config = dict(
    n_layer=19,
    d_model=384,
    n_head=3,
    n_kv_head=1,
    head_dim=128,
    d_mlp=1536,
    vocab_size=4018,
    activation='gelu',
    norm='layernorm',
    norm_place='pre',
    norm_eps=1e-06,
    positions='rope',
    rope_base=10000.0,
    rope_fraction=0.25,
    qk_norm=False,
    attn_scale=0.0884,
    bias='all',
    tie_embeddings=False,
    parallel_block=False,
    init='normal',
    init_std_qkv=0.0323,
    init_std_o=0.0,
    init_std_up=0.0323,
    init_std_down=0.0,
    optimizer='adamw',
    lr=0.000889,
    beta1=0.9,
    beta2=0.99,
    weight_decay=0.22,
    lr_head=0.00545,
    warmup_steps=201,
    schedule='cos',
    final_lr_fraction=0.1,
    batch_tokens=65536,
    seq_len=768,
    doc_mask=True,
    train_tokens=510700000,
    steps=7793,
    dataset='wikipedia_en',
)
Each number is 500 + 25 x the weight over its row's rms, rounded and kept within 0 to 999. Layers, rows and columns count from 0. Numbers have three digits each. The size before them is the row's rms in percent of the matrix's.

# layer 13 MLP up, 1536x384, rms 0.0513, rows 1465-1535, columns 64-127
094:463520520500451490524509485458514451514504494482467572507495522479518493506507520547463534541552459493492492504503499490494518517503468481489501507467507490480479500512486518551508546515480487
105:528483495506501499469517506453481473517524500510548543494486478523492492457500517488451502508502487509501471469551487521492514482515495472447469530479511477480510506549513444490494526478550507
099:522460481488491521529543496477504522524477513512513532538477506467481468544503535459507475507515482512506507495536525504521490510497525507493525509469515534499447503497468460449479489490510451
113:492526490496524487491479518497491504498465473512479534498562487498486482504467524492482475539493459535516495520469513480463487460526504489505505487481442466520533518455486517490455537482490517
105:520514504511501484467477528489503537513517512464525522499479462530526453498470513559480462493496459521511525493486482482494538483525511480527510516467491536527489517483492535484475476480477490
097:472482519479469472547488478553510469499489512512535525514539485512489452442537535478496497460501511499476462477539487498453482499525477526451483523513464537531513499471477507496491496480517519
100:490502467492480472486488511516472492520506521497477531516518518483475503488495484510454501491492499500514500517517488498480506505500479439457497510480543494523499518516529511458499532495515518
095:514518505478474516460485570515491519504537502506496553482473480525491480488463528534452496494499518517524485451501499495471553474497493508507535497496501520473451512508501494504484492500525465
103:466503483522471513472474502496494497538470486455466499526498483552535507493471539525493442464545567535494526496542474499474475473501499496493559548521475488482539473506488518450516470487484522
102:530523506518513494480486538516491494558497456486521478502481468472495429521541524498497475497527447490519485533526467471489478494525473505501469471503502485471469479512518473466508483479458481
093:500494507506495489499480532505469472537498518538468548488518494501479503511435537549500489515493448502490518521586498476512515509534518517505451565502499518522519490484514516464533526505514507
101:524502512468429509466491445481475475547505481519498501546513518465465497492486529503513528456525477484535482492510495479499478485513524520520563492490489502453521532502500514458551525504486521
101:521471477472523463494507485490519529542497486497523550478525497503521491514517535511503513518539460522566525507459522530484493479492503491486505522528495512528524523494509501454442509508502534
099:519526522506501520481473543502511545493513485471508499532511492529465485488470474492497460523525451490492539442494543492499480470536498477529505482479467511493483495504484472493460457533487471
101:495522518455509498498481523511527522479497472507478535512520502457495503465455539542483494475489488450497543504507480506501505441507472492493511498493493494539537485481475540532498463531494491
100:502516509494497510501464517547550533495504511504527510481499527462447476487487502517494508465515477510541503516527493560507523489509510514483518508478529527497490486474514498476516537528425561
109:492418543527508494469481508565486476521518491535558508502467485484501520440482547487515462490566481449470481499496459482482469513464541501453514534543466499471511503499450508510496515496518481
099:526472499506473506470472488499461516473527487441517485506458523480481558535511541449523475474476508512513467481485498494487488477484542485499512495496532486476485547472472484482495477507460507
106:511498448523464492504481526472509511470507497504490537524514463476446510498502474480499449472535480479532502442493494530548508497530504548481537536518514498526508535477524512457504516489508497
094:472483477472538503494460519477476454481490517499488532503532485519504492508494522509529505538486463533496497453515477528509504504461462557466538512504506512536472553487514537474505524485493538
097:555536467492519481537504511466509488504532492488516494509563472466452498491476499515497488495519481486559527511546507532490485483516530442513487563547476480509490499503493477486496572493505510
102:497538518506503513479530545494529504497507548456484533490500485492483472496458496532460507478554497475538462496522476487534513491545509463502491490503471480496523499497489470529481563505486515
099:535472509514510491475479510509493456566523514518539488460476507514501506473467541530466519515523525512501511481452481513506499506494523518504476513478503545489474504513516532530458496519495493
100:551451440480523505451491495491510493475496502500484553511508480520525491535465511515464486526506514473552481529473467529485496477482492488462515474477476484521499482469510520509496505468516493
104:515473483529484451498509535542501501525498512488475510509481477475479479437495497517495483523513497519471501529487502517488478498530440519475503474525520567500488460515470478481516501506502472
096:520479464475443506506509471495513497486486507525494541558512536492486521517464518450520454492458540456548504507516486498482482475496541478505486470503508517492504524444510502494508485512506481
096:465486499500474497484552559473523512462499480522480508519510490510502497446542494495438505496493481544517447492516499470459487467529487503477478499507514495528519470509508471475467561535525503
099:499476485526467458531495465538529543511491491473476497478515470463480545494483499489530486495484442523482495471551498555506476512525470509544503531487434550501490517489519456516515497468512502
101:525487485492517516460505538470528502473565508487489512487477532489500480489506524497467510500500519526537487469491455516477535503491479499452468490499496584467556476509501473497449498526534484
100:476501493493495494481508532529499515528490503498546481497509483519495498500540524545449503529517504486497497513495497512495481502503483473500504515453540518528490504489515466540506482563464521
101:515499511480499481490501508500503518501483543518510512465517461498517499472528483486454471466516515550471476524487543516487485505551488525456479468488476485473507455478535443532454509419510522
102:504457469488506504544521514507552517514516503451458483487435557501502527520533525477491495535507493481495518525492520531523506519521524564488495491460475477534513481495477493506447504480468485
097:501513519505484487454524505534512440480534536475537492513485491477486475547494542501489502504526529473527533486484511472477533490524486517539454506480479516492449518514472496445494469531485495
102:515492482478519492513494504481543540522546556521521522487510498477490484512471513468496523538516460556513525521513539478484512505490507460500505510477491500477485465492451480500479509493465495
106:505507529485498511519465494528508504519498502509444462520467519513484517489457522543486461523542512519523479473530513497506534499511531517498497512497500492501513479521486479478501525516534459
112:500520455526468511535473533498498565490529533468508497455470488560506519517476518511464503511514501549478501526500491511464473473519476502512487536526489480472513483521484466514491506493523448
097:506526479501500482512464458468515560471523520497493499458493498497511480554484488519472438537533519484509482477489483528467461484479456483505528490501471503488505505499566475483493468508537494
093:542516502474489512444467535514502495522491479511496559550518491527501480466487483484492446489512525529522450507518505579509540486494516536482499549490509475496472459493517486498479490520476482
103:517466503479495477490488478534540547505499484491491456496502515522463456489426479503497506476518480488490538507518503517475530482493479496475528520475489491442489494507552415506511492538463485
105:499470521518480491498517571480492494503515527514479518546486485527527541462506491520474506473516496483470515471488535479451480503555504511490451504462479502510478524498484506495498467494435502
101:525537506529498505480522507492528527518550471486503501481491496506448501475496498425438492545502501464475460488520500509514490530467437512501534484519508497480499498499520491473499531516495496
105:473497503455522500479488519487506471497552508483502501509455515542458517466458483531470485465518516505548497535508540525536516471487467522482474510472523508507497513494493502493473468499448505
102:521531457495495517510511472525513525518490508503520464481523488499514496496505534488454453509530512479510488515502496482509428461519541527508443495525521527462514490474487485480497512492497516
098:514510443502539454499486477489497482487483484519523498460477521498492478509508543453500466541521504493527469500499441538511453494506490544479482521511515510486491499444479427487510498479494511
110:536487458517424472484479526491509533510544526487478512517503509517471486525487497481479496517500489459490501504497479542516528488524536469513489516512499512444497525458466454488484511511515500
099:498506511470494495500532546486495497509506491486530536527502541542480482491537529467458461444526474446530516492494535494474505509508526521483492542545477451467528532499522490528476486514473504
105:526530512500463524494493501489517510492522507480531507482457540507470503489509499473532474466520513459485500509568497511503474492540515527497530516532534488477514482512502482523520520482453470
098:453502508509468523517452483513530491450492533529487501523481511514504469476464522526512437477529527500527463471537453485515521468497481488456474517508516511479516492472473506518499552504559479
091:510537516486500501514513487478513508507512498488536537489457474506504497490473546474453461537524507476499471466506489496508511504509471522510518499490447499477502514427474492472507505533460533
095:500498453463464464468555488493564479493493517457500511477495484451469484535471502478502491491493538466548483479504479532491518439497481521510567515454511515478524531467513488520491522529488499
092:515545509516499504476526488468521501446472487481487528523519490477528470499485457498502483483469494536466502474570501476478513533523495497492477482504474525514503464507476485524539536456544494
095:460519491514501531484526518472494474500478517503467492524490514508501520526498495487443515497539499487495486465543457464489551469494485479477484548509472498501497482484471485510529479526516494
100:499491466531521499497490491502486511463512509498540502456503483458465507483483536472499482471525425494560480485499498507454508484492534518495511529525490511559497478517481499441503559470518501
099:486468508535517532498494518523557524515488466514542506457516504536517493502533568519462485495487467480486500507473496497475501497560516510505506532500480474513496498494491488512466468460517467
098:527497505506537523493502475496535502502493466512523504491481481488497507492532521510522472463494486506535485526489511453483467493509522537504515532551435513530515440450494510458519519510459478
103:510497505456499492502541534497510462492506533470544538540505464467467473528469493466509451498511492478501481524543501505491500492523455480500492528488483486475480516509514520487489502477513484
098:479519492508505485465494487478518514507500476506500486546478454519463529472527494504501461478512541467515533494520482527507485505481477509496519503529487490467457489512521463502475539495508541
095:535520490482500497503486486515513511489501485480463500542491478473489536507446503494483507489554450490529524522471469504515491519469502546502434485484506524484507477516485481519458490509532548
101:527499510480482470491539483501518486507482502461508478475537511458471510465465570522435485483516456440558499492479509545459525479506499509482495524496494474495487524474543487533482527515502484
096:517531499474494496476522506510497501506474486506498525485458517454523523463452478487524480455471456473491459524521437534536521500479487479500438497495507530518511468457489507543480532527507452
091:485494512452536521500539479500507485507517474473521499479540497457491441474532501480474485524467508500539500462518548511496519513495485475498477496558496494516480496513486519515487512477437450
097:499512500480504449458509509509500504462521507451451495504507478545510490508532490492471458544525541463486519478472523480497500487509475522503478484466498500484479521520528512490517479476476480
103:512502517487481513496517497476490555487557497462499447468536485418463489447475518474522484548509486475502475479479457526505489467476472555478420497511489470481505520524483471480502507529479492
100:503437496523525525493534500497490499511484533530514494494535483489519505462450554483479478569499499459502538462541487530478472465466506484497519494504483528498508475487483483500480498464478483
100:492487439482458499482503493488498523512543490489502524512513483435460481503433512510509500479482481478546447487517495522508519484488497543493524525525490476522517496502517491529512509482519486
099:545478481485510490485480515483507448490463508479526495510459427537460522524497510489554474504466497509537522459493463520469524469522489466536495525503457508534550495488514536509502473524518496
102:487535471514496489518527542505522490459504505506513512447459487515462460519523512464475401491500433475517433485536508511488535492501487481516523513507484515512509537421443491495488526485497471
094:509520474482520520526463463488499558476507533503484479553458475488474507502497494499510486472555513489504475496495479491468488487481508505511517567509466508530487516519496500445475522534488454
102:503550510490520560489490472491479514545508520460518509535516467499498542475540508496533488489530470529514448513517499477516474456491503482484526544517513514466466504529496480479454495506515460
095:503493446514521474536499464471516485503491516515496532520506525504447519488499482526470509507498528507506461547478460482510512453514446486515506482502532504516512496469516512496509489545505528
100:498563479516488485495497487539523487504527544531516512529548520501496480524524478507509508533464547525472510454525498528449480467477516471512519512527466525481508466498528511434486514466546481
# layer 13 MLP down (transposed), 1536x384, rms 0.0457, rows 1465-1535, columns 64-127
089:508501501502490489500524522521552531461471542507494497514498515500520494511507488500537557520496531480481517524493521478499502500495483516492484507492519498541485515507486489484521487489559489
104:496454482486537518511480503511506496492535518486522498515492493557524446465544516497521483463544531519519494491466526460454470505528512513486498510506531531484456512514501500503525477493490461
095:449513504520491495499492464507469523529508499440482471474489482475513549541474496467486521482479536512495508508514501492505501486488531517447459496509505510490505523532524540526484491481470480
126:525480491491497498462491501518531506465500505510521512533536496496461481482525509539478485526481523504500479511492536488479499515567524516510525507517513447482552547554489523491472477478482544
112:482501504489489509486536456462494499511510506513492514497480479492492464467487513532501479532547530483488482502479533454497521479487551474476527468493506504504503533530517465499480506509489499
098:524522507558525513496472506496511523505543503490495500539472519496507470486497531535486533496494526501485527450484518520497548487520524477494490481497493499448515541466515539488534494470460524
098:527513500483535449525502472541507546467437492483502470465489507524510498463440479533525489505529521521471521496504488527473490481518506521510532499513500492486474458478466482446516512551486486
093:473467506478476514524498456519558491513451473514503517486493506481493499512533532504464522507471517445488549518523512529474526514527508501533439501517466463503521541539414492497475498499515512
102:542505520507502474488463549467503467513486514502496479473431528466512526518539493498528499540547477480528461529489509505532467497502494506483496496520519534476459519508484466516528461475492503
104:482532505495479506501529467494510545499478478488515506508508539525515509493495514462506492488493524573480524501488504519503515479505496480457497504516511460539453499486522495497506489522495491
093:540433540482494480482525500481525525494537491502490470496503463480495488518531514491532480491548488502536484487442530586510499493503496526452554467455512534472507515489498503474476489505518518
102:499503449461464517487517499522480513508467502513478514515448497496490513504473508494505481532458527462512467555494485477498506467518496472513489502539495489486500510433430538498494502508550510
097:468455518527471490506493512540443482503477500485558450528552457494507524500520504504485486512473476523468476501507482486572515503472514509517533492468549488504505497531473521523467497499517522
109:432476506516520495515487493510478486518502482500480515517516536522485459498491499509489510504503483442559522464527477506486472526506506456462522498499464472481506517516492498480537535527490481
094:502475489461535474515469468503547503500522499437485517472486505505509499486489508475477523512529532517470515521496513523511535472551466526505499485469502530502481467471490540525469480521501470
096:493483483449482567506497481515532504465434515491504482554504524529521523474488512532531464493478566480504491485473513466508481507497530493512491475517487506528500559479485511463500472541518474
109:478529487489538473505554482485527530489511506534490496486496545502499471469489466500459482454500501462499499504525482497505496512521494513481503466526499495492476511510531461501542474519503502
097:512491496498526477488522484524502504520473515492466525511557476483494476473496536524529511488492490485514499475527526475493505498482455514529493493498448512535489515511507546493485500507520517
104:547485533497494535543519475503497462486513470493483473517504514525490460488520457477511495476497460428540479506485494519474516490589496469475489522501491519469509539544499516511541524529459481
090:519507491492490458480526527499515525525486506537490488525442476515506478468448538511514508544534530521497508514481511494499502499504483489471518457500540503493520549499450515513492487522489506
085:483441481506480526474513467493507483514478486502546516517501483484507525549509491508501519497483527489523456512519469506490560525470577476497478515494518487496489517502472520539514516506491523
104:467493469479515502491544496484539507480515494474517489513485496478511512496529452551494531499454476499528479504519509490507498560505480502500494501508543487507506509470522490473476507516519522
101:509486506495500515522495499491544483517480520477500517509485466533473516509510520492512513477537528500530441507543464472498515518479487513498516504515518524495495462492445515502494497465571486
099:502508508511493507522514513510501552487501472479480537504467500464509504513540508459440486502555530473543476493487521517505459478550508499461457508578483540496485506492464522483483490540448478
103:494467479531511524473480478537556496538494542516484532565533494494464473538530515483511491533463512516493474516486502531500502483499515513510462504520486499513523558483541554452511505509523535
093:495492479538519467482501526533479492501426470513482468528494496486493464509484511499501509477464523517487478556515552481534516531464485520496462517495529495526504484501492524423508481462534536
096:547523475493458495479500463541468519512527537471503525461493503482517509481471509473526482542517532479504518547504474520495498499485477485451491481495489527461497506494477505498541523493487486
103:496501523546485547499472474498510460519486491516518477473513493498548468548502511516439505505469467535496513493476491470457456500477501454490458506479515505527504478509542527494490493480560540
101:502505490476477478492479534491527471456499502451442526480502519485480514470491461501480519498507518509509502507529489460481511490521483523464472509513458531469544430523524505491480501487470470
101:530520494479461450505473495519520462524480541505472494456495481510507470481557510483491525523512506549519470457471505468510477466498508465499503483516544498505491481457518513534477504459472505
105:492516491470517521510469498506515484498442471510484495483473504489511491478478542525505504490518503503532523470503530510517484489493472492508561543506528508513502528514457498525492501521447480
099:487476498479513545453495516516461511462497501515488488491513510474538494536495507519521445520533499509502503527500479520501473439524478493515504523523504460541500449478502517517517514515461530
094:483507503468495501531531494469503488482477525546470488531535551496498508475542474476496501497518427504502465494528514526468494471534480470499477519483501518501535498487515495517499491466506459
093:503467555468522483509518496496497476511486512499503501538498491477532507516544489514464535450547512512492503475504478478487486509515499486500553485545491521494516525487505514451496501528471491
105:526529510475467509498501478479462492503492506475501494464475469509481518507529467464485543497516495516498549507572512486554452513495507530516509511487505462463494475517496508492486491468491467
111:475435488532527462510533468560514458505482462565555508517476514522555484542503500505524534501519487490496501527512470513504509544491477461513508487478509454535519489505524509502513509508519510
096:482466498496498487485508484481493502510467532547495536553487469475491514451466518511478508475486472490508579519500522505502522501488481461490502479486501498477530523506499474502477475466504500
085:499489488517468511497498502485531465474547503483503457467505502462529484533494497486471546495496490456494515471509519497467482486515525502519493465480472511477487523514501505452469524511485511
109:510478507458536499525494488523529476527496523442542469470492484499477479499518523471508500497456463492523494533517520514449529516533498440500499481508471464513547500514482502454455503479484498
098:529452525530494517478507487497523492496497480465527450510519497521499543533491488535491519493496476506511479504523494530512539480466463504535517449510493493485472463515500478467529477519481496
096:487488515498473534517487471547475468502497526557483488503488534496529521467490491521497517468477457479475511493490484511528546524486482536506484507522503501501440490478514494488531488501472532
108:525519469500501492500540456476481521523437517507466495541520516505486561524529460519560472469490496489490506458476456549537498494463504485516507520533495443495557505473474483479511513488486472
102:473511509485520524509515525525451483492471538513493482485471490515505524519519480480518515516517497503493494523557510503470468494502513465469510542532530500477537502501509501468499500538518526
099:496457557514492503524455454499505479532512496464506489531521517490523491542453516499431536517485530512496485470513486489495480525491525465529470476538505517519502490503539484479464548512498466
106:486531557509460522522486487490522453486512450472449434489474519533459495478506546477521481510505492488492524504497476533510513498494518498525543570494484513528510513478472491510513495541435485
098:478490453461507521501461493482500506487525489454482478516481515512504427488477515531515498481470460488537524526503539460484474505494495519478474480487454507462505508476482545476499515494538516
103:511483475505519519473490488462447455475519481529534482555475531505511534493496462499467497455500515504483537462518491471498480466528476494478442506503488488531532495480506516524528529478501539
099:492516488490507484473495440454472484535506441481513484438515527511516508550522501480508556466493482495546538507491481529463461517519500500462522498470490489525457462500505518488474499506460478
090:513474530463521528529489541523488533471489488485480498498497496480498491485480490570526524475492447517505505541527482505497518480495515515495484475519523479476481505498495522491530543498520537
097:487494500513478488523505505544559536473463483485566511452451489490493470502505522457511493487450476531502504556508487482490470493492480537485507486501522477466482497482498506505481513526520450
099:526501551518503467448470495489476515512510510500436506457541497488475564497504501468502516496480491486488509492488503532506476472493508542508538522503498473541511507499515486481457482490476493
102:530470515458517514489518517499471509519499515496455521493479532491548556491485537493520517546541527527461500533489514516509477501476489471487454494512517487500500495531540498465503501477482480
089:507495525479440534525526497495479517479532522503479482552517544517473502496528489535532534543480519500469426547557508455538466492504506463475482517519499461455484479509503521547493475547528508
095:524517497499471515533539455494506526461516473488464505478500510505489489505447482498505522499486487533523504540513521533491503492491519492511512499510506523498493520548462543481538502501509568
104:514523477546462487501510517488514533476538458510493507553492518475500515496504464496468491476463546509502477467471527501503471482538460503474493493514540493481513488482564555515478518530451510
102:501485514518522501511524482522526489467501504545541481542511499477481523508497520481504503509488490471519470503458453508502507548515481476485474486523485527505520529508496536495508520471456523
096:472472513529511490484499518492487465475479475506505518538509526519531508499458442499489470500467519448465477478503509491470534483508506489521508515471536487489497498510506521485509533527508491
097:497511455499524501487496501496500500522508477514516488478486532431502492507504510514489435503476557515472438459497510540490494549508469511501473512521500488545581475490526484575520487496535531
095:470540479514524532509507532486497484498518520491481468488488520451540489501527465419509511498488533549456461503534507506477500515500469474516504498476499498527493513540488517466503500503467520
093:516514529527510503460517489491524532494480502482500512511505436541488521531513494488531491517462550496492517487467555472475558537487541543458535478462493508494555535457459532488484490475518540
092:494507480512522473515482522514542518511527516512551513527466512509543486554509492535517492500500465459459516485464477507513489493481505492483529485543508514501501505510518500512512535486468516
099:470541500497465504512500504489494531502493488457463521477496476521501521489525494500494506467539521519490522493463479503542483511489447472493486469515524513510496488505481529520547526521549504
100:517528480479500490530517519547519493432494482516491516473525515484472505539505514501517511469475452472503493561523444526490474504537495508509511483515517475491495490503454488502538558501490536
096:526478547519485461520470496494532507532471467499497515501489497478509533469503498507494455509482454516498467492512555463492498541482482492539465447445496510482477506493485474521503564468525487
092:485484482509495497530527524534512491501450516443504483525488487499507547490545508513499530518476477514479497505495497483520509474502494479459530454480533494500534495478470537516529495480506491
102:477472502498490520490504480529555469534510488472463498494533473493514465480490485515522502496474537528493497503514500500506494486458522492482476525537515492485457489477475526520509471535518475
103:486462512484540529505467505490499502484508492482497433549494496538535493517468502496467503462488481502473510525482525512476471509490531479471525524540483470522502507522524501478478490521506485
094:566491472507484510489531509468531512527535491493472462503531527503480521517523524489518524464439516472507526491478485536490508503566536455503487521480491472470523508482497475523471517522481498
102:489455535515495520487515534502493470575467515536513503513502483564505532527492485503452471483511486539550506514525530557478485520519485511509509511547527459483461485493442475515501506457492487
098:508496512499464511522511495473546524548471498505486483496476470530465436519481501499501498472507484489509489492565513505512530500454471506510544478498478471472505536464519526520475521516483469
107:518481516466547494524527483478478495539479510473512466505504494502498535525445476475508477541534529478451478499493491526496488468483513516491487459515529493519465483475478499498454491476517538